Part of a small language model's weights.
Size: 8 layers, width 640, 10 heads of 64, MLP 2560 tanh GELU, vocabulary 8192.
Architecture: LayerNorm before each block, biases, untied embeddings.
Training: a variant of Muon for these matrices, 12195 steps.
Each number is 128 + 24 x the weight over its row's rms, rounded and kept within 0 to 255. Layers, rows and columns count from 0. Numbers have three digits each. The size before them is the row's rms in percent of the matrix's.

# down: layer 3 MLP down (transposed), 2560x640, rms 0.0528, rows 1833-1914, columns 240-319
# up: layer 3 MLP up, 2560x640, rms 0.0984, rows 1834-1914, columns 240-319
down1833 105:136096156103128163141118089120107102113122149148136157141123129109160108119193117143141124154131116098104133120122166082168112140109111126127130131119077109112097153136125119153115128120117125139130079119184130085152134109134123104115110149
up1834 105:108104151112096168133146140161109114126142121156133128098124105116059165165103123130115121113103162102128144129108150124139117136141139154155118139128115074088162142124097105119108071136131123138111137143121136123164121117119107101114170101
down1834 106:121131111130129123169085131156125143129096133123102130164126115145159120109089136144121127150145183090125125120154125152112153123137118116120098130123122153102133143137112136192127119147134102131144109130150123149104062158108163136138096115
up1835 098:141142126121121103109151121094151103157148118184102103168120129204108154148159136129115140084111161148100170138118178094121141135129115154169098148140180115130141107096102134119086120114140179139129105127131170115099108149151162133149163150
down1835 097:165169167170115146104131143145114104099127174136172167063164100123151126126149137151161129163128087160132123172142131169145164168157104103122119101126156145147093138135119079135140116157126124118096136168122118131120130110095117119094088103
up1836 102:116103111111129112137119117129095092104127151158131152132122116116113106149128131136113102079117121103091127143157123113160109092099137127093122187122174131123133134134108133114151103132095091201115103134119120139074147118121118129110092129
down1836 096:114128145091173128144129121133126138142110110136164167128161139133127112148131149166133148135111135053138120126150138148122138156156147121138097139156105140135174149097100145183133109084149180144142120145141146106161128087134126178123133125
up1837 084:096152154124083125107156080116159093143079130101119111129119107092108131112115117150135137138094158107126096149101091160110136127130121115075124122125097129128141142129150183114122128157100159109076155133123133112121115092121150133116122106
down1837 087:164083112129156092171111142141139133104124124148159125125101140161122098117092104133136142128137125107156120114171165136120126145188152077131124082147132105189132141103128146151097132114153094135133114080092108137092159133162106132140106098
up1838 094:155110084087127151145140164129118140147126187129086113123133137131094156153113141112108104100131096152074084129109177121114111090154169120116134186140155110129177142109126169120154124164136094098093138122119148121114126129123125124113108097
down1838 095:097125116183115136128109141124119141129105102129152055153118089131091081147133125124139113148120133196122131116134131153120122115092125116107171103158133136146142085131142090119137178156138136133120146107125102127145146168137131112144084174
up1839 101:128103125134162136134114155118159101121103114120112110108129129123136150114153090149119091077133155107099134153155148177141172115086082136149110132133127112136133105106155090141110138129114140103090149109105130154124177087150131133113118136
down1839 091:118190111107106136093115134109124114117114111138142088160163121175080127131130169143129113152100093116139158116130150115096149129158098137123160190164151109126126148114115125070111135152146120103122103167138102094154126171123167123137098123
up1840 095:142134149155143113074114139089115104110148153145120170096100129154154170112126096108128121110097092120159141127117139143163163124179117110162142128102147142126128127121129184121165140124098123104087167134106140102125093108153119152086111155
down1840 085:137124146135141134168179113138094136132124139124065145105133118122127121172126144126130143163106101162132136073137117127107097118126104081131134122117133128107148145118179093128072125098121129157106118159165127153150126115081131085161170118
up1841 095:124108155132121115125105135142127109134176138142130174149153107138158139135123125124151132126130130128067100119108127139126111146110149130142082133141084143136156145162108117152171149109169147117134112164121127125134137097119134102157087134
down1841 098:146098157157118137145141122143139141120092121128087143127147175131170113081122107074102114144112161137121086180120163111130145137133142098127144174144175126160139085118089155153131096170134126134157113107143145158124136098101128103119110143
up1842 112:102157175124108171092123115145162118113122122122103125149126105129084134161122108152149141124107117114195134138129110125114133118138136119110140084110117133122131087112122119137160093082146136128094143125073127134097146174142072146118099156
down1842 110:122121166088131116093129137154114088119121158119132131094163098135177106157100153147138094168115164074131113116103143126110115119103167132108140115135156128121147144127108144112108143105121134127076131078131160130117132146168126131088143176
up1843 095:132101127149155090170115154136094129079129155162162157075155121147143141178120140152131115109068131112116100155137101138111113148149120155148100131111089152143124116148112143112102099148127085109094118150096126172118130131127092167099107097
down1843 094:156171104094207161145113141109126168100090131154137097136139158134127095156157124125102091133122090125138125114142164159171135139098160105145167114101136135097125146106165144132123127093178188162171132085156122114169127113140123151118106142
up1844 088:097106117159131134135154146110131082109134132132178133101098103152119109129114126137089099141137113110169134122139114113144124119117125140154114105128116082122112112130137118145113093072136111175123141105134143113075101181175135128095076150
down1844 097:155153081127153151120110089160130140110145146167152137137097137154122181155103121131133117138146142150125140151150105104139133131158157154119117107144116171096164130110116126126127096105171125142135085154155129150132174097137139140119106119
up1845 093:132136155130102116103147154096092110101090086124134131111160117126155131115156125156132112099100130128153101120121121171119127141120193120135135137128104138181123159105154119141124125122126128181163118177131132097116126142137125124107097128
down1845 090:142169187125137147115140133140198138091123096111140137123152124163116143159119157101107086100102142122111103091131146152151111117106083124191132146162144057161138107138120125147125100112129139112127132139095105119091108109142138130142103153
up1846 110:135112159135123136127145128172148142094115159121134104139095076139135147104153123158114143118153137098104108093161100067124102095154088098098115100155129104091151082127145188139121120111119096092145170149145168103169137123136118132132151129
down1846 110:181114101167107119112167119095143091132180114160109114072093184129075114126105138092124121126145110130076117101114104148166079162125158214171150125132085110140150116160112156140157161214120118123128122145148152128125130121160119135138142125
up1847 097:140170112183139112160102125164133084156128124131123125133147129152162135103078127140145081125151114147163117141121161120121148124111159134128115114181140111142139155094105138150145129117117144125143155127152159176107099106159139139116113111
down1847 093:155170097113137097103172131099145120137132123125156136128077104110122099119153171111137161142107131147150102101098097132141109110111140200092146164125118179106140104119132118163137100093107123154120116132097112139140168135120141135106135176
up1848 088:140179108153147147135078143117110130126116165138132166090086124150184108141166095144128159086116122109175133177128127102112094122054081131154079127123129110120121135082123119168104157114189080178129119149134110108113130100157099141150120101
down1848 090:138101149188118136154140116116095152136137148146113115149137158126158130162166146105144160130123123121124160112087111140126061121122110121128097138120149083090093151165134168145117094168156110101091138110065130124164119139069145167135154118
up1849 094:142136145152137109107150133122124117118124127142176121058120088128149154139119106116124148145143131101128138160127116128100185122139126143120123138099102155178114164181079148103146155074132079152157107123103096119131137120121129137099101079
down1849 088:112166147114131177094117132117137134169116136127185132129070135159095100099125129150142134095127119143141132160137136087177085135088104126128136114149101154110135097157102115116086178122106096074149106161175083132102118118105112131094179144
up1850 110:171092147110154145135099128161153137132093082118148126120097124185121167115099143121126118163136106101134107151127103105134138135138127148084203153101111132099126125151123113113139126135105097132113140161186118100099119140083141123130096139
down1850 101:105111075142118066158149155175171102158154060111124140133109141154129087143116144133144110084124122118142091119170129131165144145116108103136148128154128086170154106097134147139121141142126118124120096094103151136142130133111101113144148123
up1851 106:162085144133170111118130113115152119111138151112144142112138104154106098108143132130123110081095101155095140133161152125129171150100077117115125116145138090144125132154144105101129151121110124137087105121130154132105117147138115116087119151
down1851 104:150152139167130123140119078120134163160124168091135132113154076097150145121154128130118155130138137169110145128152122115144124133173134125145123097099194104151129141139105110117111126167108112135143135119116139120151128123096097121118128082
up1852 101:093095148099081140142108138101151092117084188157139120130147097123133107086110133110120162131172113114139118149175172140150181133111143088157133149121125160118152127106123137103095143150131118104115139103116126091117116113118124112121146138
down1852 102:117109126165124153119135130130093101160129178121076101108158128152142126105166132104150136099146131133159137088112141100143107083087108138101082100137129087137128158110142128132098095076174105159130126152115103153158117137182130126106082162
up1853 103:165119106132150094147128116137119103088115115084114121143141105092109136157132119115126135154115126127090163108099139144156142130133108147121139123151138138085148137152122157087142106120126148084145128098156132071110094125160099132115114128
down1853 105:125131119108131113116088146123115126123155150108124174111127110102146130123153130097152138116130166104154133131122173129092134155109127166125135148110132129173139103105147123083117155105128142123119131088133128089146085144107114126112137086
up1854 101:124127153149125122101093125126115144143117129149146071166167181128156103104101132107148115112113160140156122096106098142106149118095156116131127100138121096152166114151147114119084181128106108131135114119145111137124108123113130165142170122
down1854 100:144158135130141153149096134171118113114138122133108103109113109158074111130122118109118090119105104147104173156123101159170111163178094144131121108150155076107121144122126158172124131126140141160120088134175155120125141147103119179178114115
up1855 101:114150120120119096116128139158133099124163165106129154119120124134157154120127211124157139128151119107087105116109116141138185142103094100124135120148167144111096093123157165139126114107112142128097126118186143136142138136106129159060179159
down1855 102:106101188137156126130156176103135131104171151176163128119147156128123128134143097125118135105121099118091109162157159155169161115119072169105150146155110163145130120079136107159126155162126141133134149149125160128150110150100118130136113161
up1856 103:136090103102087120163138132138145106127124101155100141124095120120150180142131123146105127180100136110125168090133100101137115102146144101130136147136126127128108137125147159157120141123146122107121157091127119121098126132110141096127135144
down1856 097:119132147164117072072108075105163119165157173119139163109122160148176166158146111135203121088115149114105085118125122132123135127136129136124148125099128140120153174181131152131132125106131112125104131145114133156124111131097129146168118121
up1857 091:142108153147087126155148086142140137134150096167111117175117120139129105097129121118116136107131086136130157102164158154132127130144088160154143169101106136133115132166119124163115134149125106096161149105141148161085143149195180092118096128
down1857 099:123133107127140097115106124115107116142156095129143131089162133122139143090139166126142114098148141135090146133140141136128142136177117126102098092139160103134118134124088109147158138153115097113132100145109075119084158101120140122123059107
up1858 098:106148110115151118086099159109105122116111108130148185124138131170157145177082090101171115100128115108111174142156115169158114130106159076120119114122092149142160129119114181160151179112116150189156065108150122097180105109105099108097150149
down1858 100:153159074134127169114179147150173136123121115098141112101118164122144142121103120124190124141162109149117110145131079115137126125122118098112130131135127089123100115112102142141129109166135107091142142114157103120136123136100101112108149131
up1859 100:133121120173131128127166104157089110111116131133155130102105124112132141138117123088167155154178143190092147140112118187136121104150122141092114120143159179152120137074117131140121129159108140144138125184107144086134092124138114161158132111
down1859 102:131128137103175148132128156134126112091126120129105130111146108121169108143120111123187122132092106167131132144124092150133162158094106175109140124067193091120149115102147111107109121137131184143131129112093144157156163156166123133117155140
up1860 101:140140130093156141133100074122153169113114119147118125149114160176094110165118112132146155086120181152115081138090129074107102135136182092152116138109096122135096128149124117125109101133113124148141146146155112145139115123108113143113138127
down1860 105:158098107143098113124092143125122098126128121116108113094127122154166127094147154116108159109158092112122167112175100188145149105152104144129106130153165125113120136146095141127161149134112136081132116094098092073112153103147190123156135127
up1861 103:103112155171100130150116143141126129113112111111124088097088153106173168124161093124122100106154139137056145130109143131086132105123160118175139111162088129083158109104130185125095113132109150110108132093096120114113105128103119160146161130
down1861 105:159125160144101131134153100156115137118072116168170139089101137122176102096170138135139094089172099152058140145115131086150135159114132110152144135108183125078133153121144140141082141148082138175166102139132120112162160095106140162164108127
up1862 114:117123100128160144126115117171141138146155139135157115148152164145110123158135146141141126114114197130098136159153144119108113084110097097146097098180084105166170131122141080137123105137122116155115123145120140173168118116132102092129128106
down1862 109:113110110116156160098160182141141125111125129125150177121113119131079150100170165078106071082163113159148131129137115169127143142168113134190109138162154092079147097111086107139120105144155096119128127135107115130110105106103130112142132113
up1863 097:133131125120083111125116116137140114127106152133124138124127116146105117153115120100121108103163127130124134117116103171098129123117117130095106078121174101145162151190110125167120090123167143149145135108138102118168166107132132134117085132
down1863 098:119125107171144128134130105125119145158143139105109132173136173122126125115117119184093126130079132129162097156162132128119140159151123128172143149142118169118113123115125150148141106126142165121138108156182128124108118160114159097156136147
up1864 101:105142080129104123136103091134109131123156118116133166159142107114097117140119148139153108157148160122142097128147144114107103093143168136132083131139140132102095118134118115095094138134123155106080113152113151122162116134153110075155096121
down1864 107:138138139113118111133134182179146123160087120134122149160146129143092105156140134115118142104156145148134126149112137121124107120135098133153136140108126129126111160120134139146120128102126111130173131148123139096137130141133170093140111102
up1865 113:122157145103097146124141134158136107122192147141107141140149118146110126119128129124137098140106122173116139160122153144134132127145137145074187133140104088149164109152134123146136152119111155118102158125123145179104099114133131135099139126
down1865 107:114142133150112135102157145111125125168146140101140098121082101138127177141149136101153122131140144173165155119078150150122107118116162113172104152135158130113128123139115108115147147150091128110145121135156132150135098141120085108145159111
up1866 103:119090064106151131138144141164124143091123101131135130143123073137119145112130132140136153171114166132155157148083130148157135186172122152104140132121130111120105133176115135148128136157123171164173099132129151131117105120106130074126100130
down1866 094:120151181147140142066126098106116099159149067131110155108120162141114140129146155081164111086134088102079139105151149104148111044097145152115129123153104120127181106140155107103163171117091138121100118122125124082116182164133098135114178103
up1867 130:133154109116134104109124106135088122151101118106097125159147113144124134105142127147113102143109117115124139086126142146095125144128110129111114101189190126108131115133113133104097129116125102092127132140110148130126128133120109107121149124
down1867 117:124143117131096151145111120136146117157137131162113072144120130126123083132139110117112156122139109118108146083112206067093117154114139136194093152144122167149161169136108138100135168120113129107144112157163151122132127122134143178106095112
up1868 103:142128096122127133095108105120143138149129157115142143131100144126153084077122127107142101107118125127079165125104122113116151089134122114104132115151109140160128096151147132110123104096202165126135107097125135138119123158154144132132127113
down1868 098:147133162089106097150180156134148131150138118139129143144127146138143130148142134133138137122137166122157116154082142117086093129124131145136136127135092155150134134128152120115106140099127132123119111167137131107167149103124131110129104123
up1869 107:143129111173155133088085168095135131122117154085154123149135151090109146113106113124114104069127125114107063183141162101131128086141123168094119115108144142135169123105143107090125101122129113135117143108121129136142160163116123140093112157
down1869 096:125152108134147123134141107103099103095099123081096125100160076112114095116134163142143146099135148160099136087143137079088119119115146101118135148116107118100125099107110140135100109194154195118168122080090111106126144140107183096140104113
up1870 092:158129110107096053119120082149116129126150087146124091153162127125150159149159145095118117106168146132141163177127102148082144166129111132148101138103121127128145129100118097153117124121136137076178138149145156135151121118114116157149098125
down1870 093:075104127137145155124122130120156126118113112144138150106119109190136102126134126160150137136140132069135105138168144145137125139097128099140129194148138121128145181126139097166120118109147151155102160123168106116097134111146121121120148118
up1871 098:106125122145126143162115118137136121177094096122128130128105134141123141115127102164159140156153113115161091154164112150121123112085118133142135151127112097138099147139130143132116136165091152082133147116121090135142111139145125071128127140
down1871 099:134135139128100149127090119127134119112136101122147145143093162141135110111121118179119123161129139073159089168088189160132104156135106125094143127170112103126129071169095153122041143123093158071133108095136161118162140119118129128113148151
up1872 095:144132130119092129151088160117150145081071125156078163129124132116081132119183092109090118137147125140117152147174150142160126136130112158135086121110130156191131149109158107119135129131153111144138122132115146119114129121152100179124162097
down1872 099:106141122123110141143153126133145118156176116102100141183138170058173158141150106170120149114151110145119098136159117134138131145089139108160106106124126128147161156106118131128120120147095144133146141122156114119131113053148110147110142141
up1873 118:134119116163132109119110100167078110153094148111130129089143143112114121105125112114137144093137129132084124119183104108118098106151151105108121126176134125117135106097096137101139130148116167119147158138121143146179135136112124115149137151
down1873 111:108159142152157132162138112108134104134134126145111135112095127139088115129141125164128113127093084140170093102099177116099102110107121126123115133113114174133124144161114156113116166135137166132101157111118116105078153128153178094111176136
up1874 112:117109126120111114128117094130118177117095125103060130131136098143118127118122090099125110104134127130111171113137136101142118118166099148159111103106152098135118101112115154114125115163132109136129160189121134086125128108102111158135136123
down1874 116:118113153092107166091097158145090119058104168118160121094125164104160061155116097155129168110104132124145115119119083121123112145138168128110158111144117115140108086075161128159141122084123130120135154143103097153142116102117098153110133117
up1875 097:169148115146116134135124137107095090120191129100132152150172094125135108108155159118120124152122092080115175148129154167101128109140159121094125155134133106132159113179076137129121129154132130118091096098105133102115145121062123077135151121
down1875 096:099157121096156126135109130152097134127093056113123150138127114113132130087125133151119112116142148102105135057130098113133184130175102113143139124113144133145107132063135097101142141131143154169139122129159135132148142146116140115155127112
up1876 090:123101153130108120100130154143111102148119128147101124144113122145131172119130150118130132136142148139146093164112173137161127114123103124128133101124119129113153133117107118126128097113148104112114116102132113118085119106158137098085148117
down1876 095:103132095078139123134173121105133102083083078131169098137137150150125132128106143155157104150124136157116124132146140117120147119126134113104161136122117148166148136134143101147112162125150163154131071108147107143108111121091133116144104136
up1877 097:159172144162125133113114134129136106154096133133126125139052142125110149126108144156160127097106138121086099111120143154157117121139080129136105157137123108158110130129140114141151146109116136143127153161101085106151100132159158119089135098
down1877 091:121151165120121107152084104113134135104117137101148143145144128138114141154116101141095134145096110127093109129131102176118130130095122141154122111166130097171155100109138120142158123105128157149088143142119124115109144116144093131142127113
up1878 100:120100077087166109125093114128140133112159153136090159096098118120150115137119103135106114123096121160153153160163125111129085136132129140105114136144100078122075167142185094162076144104124104140118145143140144131088100097144158164151128140
down1878 090:130144093126102101100164117096132115141136092124103116108158144152127107118162133123130086064161144128147119138163103115136135116128154147154101118125142153101113098152116159103118114123121072162134108160108110099108137143102126105131119119
up1879 081:183113087116130106123136146162090118101150176118120134160141126124114100131119079125128095084113122157120123129103117125149134111141119132158121170164164109112085128105109144115177111150109106137150165126094150189116116145131122127113162174
down1879 091:134141129103127108114127132077133150103143162160153123111086125130082156150099149124134096157092095159155110158090137156172143146108136117140130131152135099125154132129118121125125106154088151127122128143109111133105126139120129103129106135
up1880 093:140137149076153131118092099162120133150153152134150112121128095151168103145132149115200146143120120143117110097151127127150152148083117120136125135143155134102169108156130135119105139139115154121108118136122115136151149184106108105083181129
down1880 100:168102153180122126108099123091173118145128140156117135163099146105097133145129108153114059138166077140141117168117098175144121150156124137150092135141118117159106154084099101120117165136115126135161133122103129170103120091107142140116123138
up1881 102:153117147145155160111107098165121140142089102131125155118163141104128090103143135101136107153146114099087129145112154098122152125116116131153146148130114125128140089110141117138099123107144116116090151113168135136112107129123124137159125147
down1881 101:111135108092126132119134173110137145147035154132086119148121168162130114136153132151159119111132123146141149151154148135136129140121111123126145118099110106162104159134089147117108158125127124091121122085165098099079143100165151126128142169
up1882 096:075140114137132126152140113127134120085158135121146116089126151110156140119119113144128110133153101163146140129138108151142135130115185117126116137104158156136178147177090138132102109105163124123162135112172106167130165131194105158135142124
down1882 092:127144142142115086118155141105103138144097171139118098168113134133134150154114128098115129108144141083107132116121103126072141126158160156096141101177129111136163148116149070130116137140168143098149110107108084130206120147125107084104082128
up1883 094:150156137153124141094142110170113151114115176160144093128116133137166132127144094103155124125154080166139100106165128130194120124093139130117136130150087137127105125098130145159140112165124118164122085119132169131116123081103119113101140135
down1883 091:118149087141123095113138173102120151107128112126135127141125073127113123131130119136132140116108120118133131109081125147085133133186143134152123140131133153115124167130134109106095121143112127123058128109077102106117127140130156155109172148
up1884 080:128131137132184141113122133173152107115096153125157124157127113122125122109108065120154195144154155128137118152121144109112151095143183104112130108134157164141137139115110102124117141113124158142113130081089145100112075171080138124138130130
down1884 081:103123162075095126153149131133121146155102159117141147121127158114146159098173179099117139157125154114131097139084142130100106120107150114106140136145154096167117098116154100121125147176140102129133144144126118110120115131125116088138158155
up1885 121:139127123151139138062093140120131145138111122138123102079105153161151088114158097126128134112137115118152112113187114103107127103112143103114142125145083108153180147158151083099117149098130145118093147147145153151149140107143150105121099112
down1885 125:146089094072134136146162135130114085121118109140104131122136142135117119160135180128122120102103128091093158115154138150144150093130115153136110152114161109105112139101129148120095148153093133119134116143136104123105154159131117105142131121
up1886 097:111132146088104085133105096123116106134166123105137120172093084145105116157086099118176130125114110142145138131143131116145134122131101113124178110117116133127149055175154128049134151093093136095102156072103164110130102092139137131096124149
down1886 092:127109147132107139119112128127137087146118129142127123141176167162109137100125117156135135158154086095147149135135156110107111105111135142156126126104139141107142110129115136126183111116109126127158127167148155094141137152112133137169118142
up1887 098:117163109142069110134108125132091111129097152104107122147144105125075153130149127124136133148113131109118158168104137091119098113131125165154090138090102143146150153128169117143111134123136173112141111169094126071081098123101172113109157118
down1887 100:133170157140150137147102102129124106163157149135144130095105127140128102153093144119144109138143104152129151160127168131154138120118154057143117086125101112092100126130107157148096169133140135154158145101116122150131156136116135157095126107
up1888 089:095119097143129127140127107148116143089140107127122106120124097128132111111079119034143139134150167176134143146143168117110111178115121096103133124134110127117145134129136119135152115166108132134185106161145173118090163142131110118118081150
down1888 096:183095100125151126114166179134102122140146135122170132152145147168135108163107139135128098132150157139121167151128104110123105116112124109119132124100144115133156107127155120153157109153117114152075120134112090119112119119133145094133096103
up1889 104:159107134118140098145149116148096138073133150093142113160065091134138167149107102159175132178168118142114106112110135115163147139149132143126140135112108124109107148167114110101102155099121092145099084122133124115098117152154137087099135163
down1889 097:089136130127119166140128149134148092179101094157153079118108167140132078118134147128108160120122141179150127109158107152132110095152121129080128149177125127132153199104155109147130170122117139132127137146112112106153108133093138155117093130
up1890 095:145172141105154127121118167151116124120143145118111132089117113083133099129093121103108141122153136144118107115089117098168121087125173125158160114130129119141098178135118102121122106132119136124108168115133099153136142081114107131147127151
down1890 084:090155133138102153181139137073138134136118132131096107126125121153110168120137088152108123167125130148139161147109146164131079139160093152102147160135091133147129117144096159101140117078152137151137162160141157126119154160134166134116129135
up1891 095:087089078116109104162083135116126085126104139147067140157150105134135139126126095097119134146202109166138111163098159149126120150126128128150144132112056100129137114109115127125179150139107137109104098144118140101173110082144156111131147175
down1891 095:140101121117193166119143137125141106163132128151073128125133168144120150136144124113091145143097141176143128136128118119163112173078123125110114119115140130128087117126151125113146115116167115113145154123091169147128155151118172122152111101
up1892 089:138127080119146111155133085130148130140128141172081120185127148118137142128139136159137150082098133188139104109104098089167138129150107145049146156145139142104130125102167118144144161158081094125163141141138166108103160176112126124091184119
down1892 090:149112106164135137140104175121137138127145130141131103127075179129080125123108094100136142120116088109170118172123099124120114099169167140172116130152148090168165133143108151156082094145079130140102145173106158110130116141156105090116115142
up1893 102:103152152121115155074113146157146180130151117116168127151120114178113166101124138136091148106094149123141163164127092152150113151142144146166099128131127118111121151109139150148102157145161088144131083129110077135093114146131169120152129118
down1893 105:096112146097125112136139139163109143141124116124138145123127123152166118113170163096176096086126096137131133145150128073167125121104116152136088125140165122126082127112179110149163146151146150150109117117175104115166163110154150118173174099
up1894 097:106117174137134113126145129075093151138092135135135157140127112180143136112149140196105102146122130147079075089165126159092157150113130151155141160131166077113164103131150106134093133089155086167150169114111101099113141149148105110136176104
down1894 097:109123153099126146160080110116157173108094153112122149145103136159154132114133137091094126136113094163118132145107119130161160142141087118140112153127161112132142108124155138093119127154084145095116142126152124089108173133160118155121089139
up1895 092:127139138089156132113125104172118120122096165153111108136135132168104142132158151100126097141099156196094161088171152124133116105091148135120138157125133156101152128156089123116126108136186141170127167163120129112111147130080142104153123142
down1895 091:144158115135141134126128145091082122137177121117076070104111095102090120099170149123115133118135145147133115109058117155130132076101102095105129128134107139127095125116146106096131187125132113099133096139094124132133115134108159139117062102
up1896 096:144137113158102164156128133132126125131102136102068122125131083127136131113155125071116109119162149086118172152138126112183121081094127129123143130179137131154125145139171127138094135158090143151150156122143144112121120135103137080105134100
down1896 097:130148170139129140133096130131147120112128102120119125152132123126118067120133156208127130157178127111091153170101129163123100149160135124116129104157140142121183147096101130136125093114103149162086105121121130111141166131135136079100144128
up1897 106:151109118166162142102117136077146134128155101121152111082116115112100176105099118102129119103161143166137144138104166158165128092109121136144139145162137130151138100100110175122100138175151137128118147090095140137147133106121123125106090106
down1897 111:109133122157110149117155139084159110069183122088107198087124132120132109110140100124168108125139136134144132163097161169090135140149160105155104120160181151145081106159126114136140146130094117133141173101134088125156180108088191133124136085
up1898 095:133155140161124115097112106095123129131112136134116149112163131059140084102103123156102135136148116128108091140102117119128149152113126154085134131106148111144126165130164108118135140109139163115141117163158151157103178138135121102109117119
down1898 096:103142113150115125143110166146097103144183124140153149126120143112154155125131118138112148123131108116107080112104126124117094087138104068169192125115133109106129102137100108158152126155160121122136105152143161119145134106128101158167120136
up1899 102:126116136151151099133147148126132151107117135116173143119097165131097132167125157075106116126117141108135126130108115134117096149166129158112139128104152158105130110102140154139144129122113131140124143125135122086139104159107143111074125133
down1899 106:147088116136151088140079145124112176101113154126129114131147163107093116128143142124109136141106121120125039157110117121148152136183158191106123119197099149107060173140126132110135097107155163136138108132142125113162140155119112098125125118
up1900 098:131133101149125103181127104099128140149162163129147138140113081135170139150116088113110126111094130122107103122144109110110147076107127126114145068119113134136123130131112126088115130180108148116149120142112082094145100117129135137115126126
down1900 101:105154137119163138136173127131111201102142147110163132128118124099104090133121128127103128135140124110131120172150175148126128121157135143103160130138109123115120133127123172154109136168140142105181140177127138196125110151124130129080121169
up1901 094:098108125091143076095075120126146140127136133103157127094129080137110123091135121104138141167117124117111158137141153138138143125116157135105145130119117136151108151129120122146129130099142140117104093144091134100138141150133126146144141169
down1901 096:123133105128144129137101190174167164163123147120128106143121151143117165121162111107117089113125148100121140152143166116150124163132068158158104117139172127123170134149109143144114087119158131078115086133104108152156147152130134183115087116
up1902 091:112113122136114137113138092115125118110142177135145130151092129119136126158115143108130161131124103121137143163165148153137111110072116116116123153131110183162187109153069126135153153118138099149149151163118110117121101120139120091133124133
down1902 095:126112116109148150132141138106086145115136123143157130140152160091155095169112086089129131157148103142099121145119120157162131154137117100141094162125115116123105173109115112125111093151132130183161091134135128159124147178137109152115134116
up1903 103:129131123141104108106117150130133104144122094091106127068142105117080117137126132099119161128117090151142108120103118137161131119123100143123102124107099142108159141194133155140137153104126109117142122135113102117145120130164153113108119112
down1903 105:109112143140118117136130113129127102184116121126185131138140122125173126087117091130103174129121169144107140128136113114145159149120071136164119152129144069097168122120102157110093150127135165103083166142137150118112141109124153127139139134
up1904 109:144096129098103148110121131109133144140140106128114129118102101181135138150147106125141141104082166119105105120109112165150115147107152117101125106130118109171140143171193122142130160183134130145135115135121141073139092089179140135108125134
down1904 101:136116123163132099139123136119147179158134154115102127186157161115105099133156123140102092155144084153071142150125104085137165079146120176122120149114135140094111109129136145135107173109149082117096170174136105122097154157072175148140138116
up1905 091:130095155101116157134130141129114122133139122124110105189119148141135146147153154109134108123108095099141067131108111136092086098081118158144148121131119118097108139130178176084081078119181128111130104095089174082108147082163169108131083100
down1905 088:114101092164147087154070161105158153124123070128138129121143177123118134112133158123157104116113120120126186120177118141145118157147139145110124089135129091169156110092111180152164120101098122125139134087168090134127139103098125130100153140
up1906 088:138105120119130165137097149121115184108125142112083116123142130116126143132138125154105130122126097114175046098130123121117119130135145146148097131118097126149112093094086137112157124098123140130120108156145132139128161127131161147143152098
down1906 090:137134143133113141085132139142085103131149121124077100129159152154149146144084106087137126110175156141134105154107146145124116135112107113131148105130133111135099147137222107140097149117133134138120119139102073146126105181195116138137152152
up1907 092:144142125168125123100157147130146129180144138100131133139113100121130148128142124100129120135185144103142151113120132189130136132173130165120114148124157147155160141140125137111134102150117127108128116173135165096117135093143117148151130200
down1907 100:122126169116108096121129165112149149132158094142148148090100084128102077117117131185133134144126114068101100136151150160154164142103112143108135136115120109125142146125101131088118121091133122121158093201125118128154127108164176142110139115
up1908 096:139109113113140103150155146123112140125111136121157114148081101141127143148132129115137121138122153153124171128133136157150171102152178134126129141123132146125168140124142136107097140098102108149108155150128112117141112098113133153135148133
down1908 102:143118147078126129094131156137087089089122180143130135150118116121137137095121134150105102103103077130108077136148129104173103156133131144140114164131129137139144123116151125142155118099093147137114171129176108129156108173122156144161105155
up1909 111:097124096126162134154128120140106083146160142084163140146141109124090127114173137126134159133094106097114174084110151150132157118157159103111110138126126133131148169087153136101121152120145157101112137102115121093142155098148161129145130113
down1909 109:181141131118084133103133099108100138137146147156131124070108097121115129105106147137106073143141118125137118125112133106123110136164148100166096131160126099140103163146116149127152161139094119147170115146142111115128136124160129131088106084
up1910 096:114139099078125132160093116133111141136110109153161088153129144136107124140129134129184082173117163122132121171146111176133141115141082143144110155119122170106138118157130139100118116110180132090165089135146148127188106089113159150117121123
down1910 093:127098142122152096091145121112114176121157157132175119111115113107119156194157130108157150106144146169130144109136129108085079146109105108097123099159139120138116153146166167142130121141172116154124128121117136131092158148190113088115118140
up1911 093:131168130121107157151109104110147125136093112179150113101130116126129177119165087155097124120141145112126145137181125125125152108174130141163139135145089128108107083137136164115119157123080103167100187136133100143093116102144110129112129138
down1911 096:100127126134127152150139125113123143087067158147051158107154126081137174133113141141172130094162110058159126116103102122171108107185153125212159145157090138142132111146146149099135067100108108091097109095113104146139129102140164111099145129
up1912 095:094114102133116135153164097150166118153070136094111149093161109168136138111092136105141094160137133138169147114110114117156150115127124116133137150160169106101107148156123120093115107112098091124107090123127142137146121108138100148130104172
down1912 106:125093113155129111148091146147129175132142124124103137158108120122189144067149087123179155113142130095105133175158089141123128124165147106127125133101137109111110122179167119097105133133131090134157131147076121110127155099125131106136090138
up1913 081:137099122115125104115153116091106117093145126110141101162108127134139140103112109128081160147153137119132145198155118144105155084155135129094126097150133121140122157149104135202114098103128146193116152140122057121133107125121143138126168139
down1913 082:119121120142123174147134115121167139137105120112129160175121118169123112141128134077155159103112133104112116148128098145126103127135128101132120101141157107153103127092141140097131148121125091125114113107131111145113130145144133115156114107
up1914 095:137099106105116104141103092133136152138106150127083152170125126142126121137109079145121096153159112133089190118146134152157119161074114171156166125171126098101121088129163134122105103094107151151090121116089090117135166118132159131145150151
down1914 091:088159115141142117114132139126159142120112124156088084154157152141108148142143144128144102162182139145157109126142139154116148165164106065155146137154114146125113158147132106134115119151127142123101147133102152127128161135130132126114067123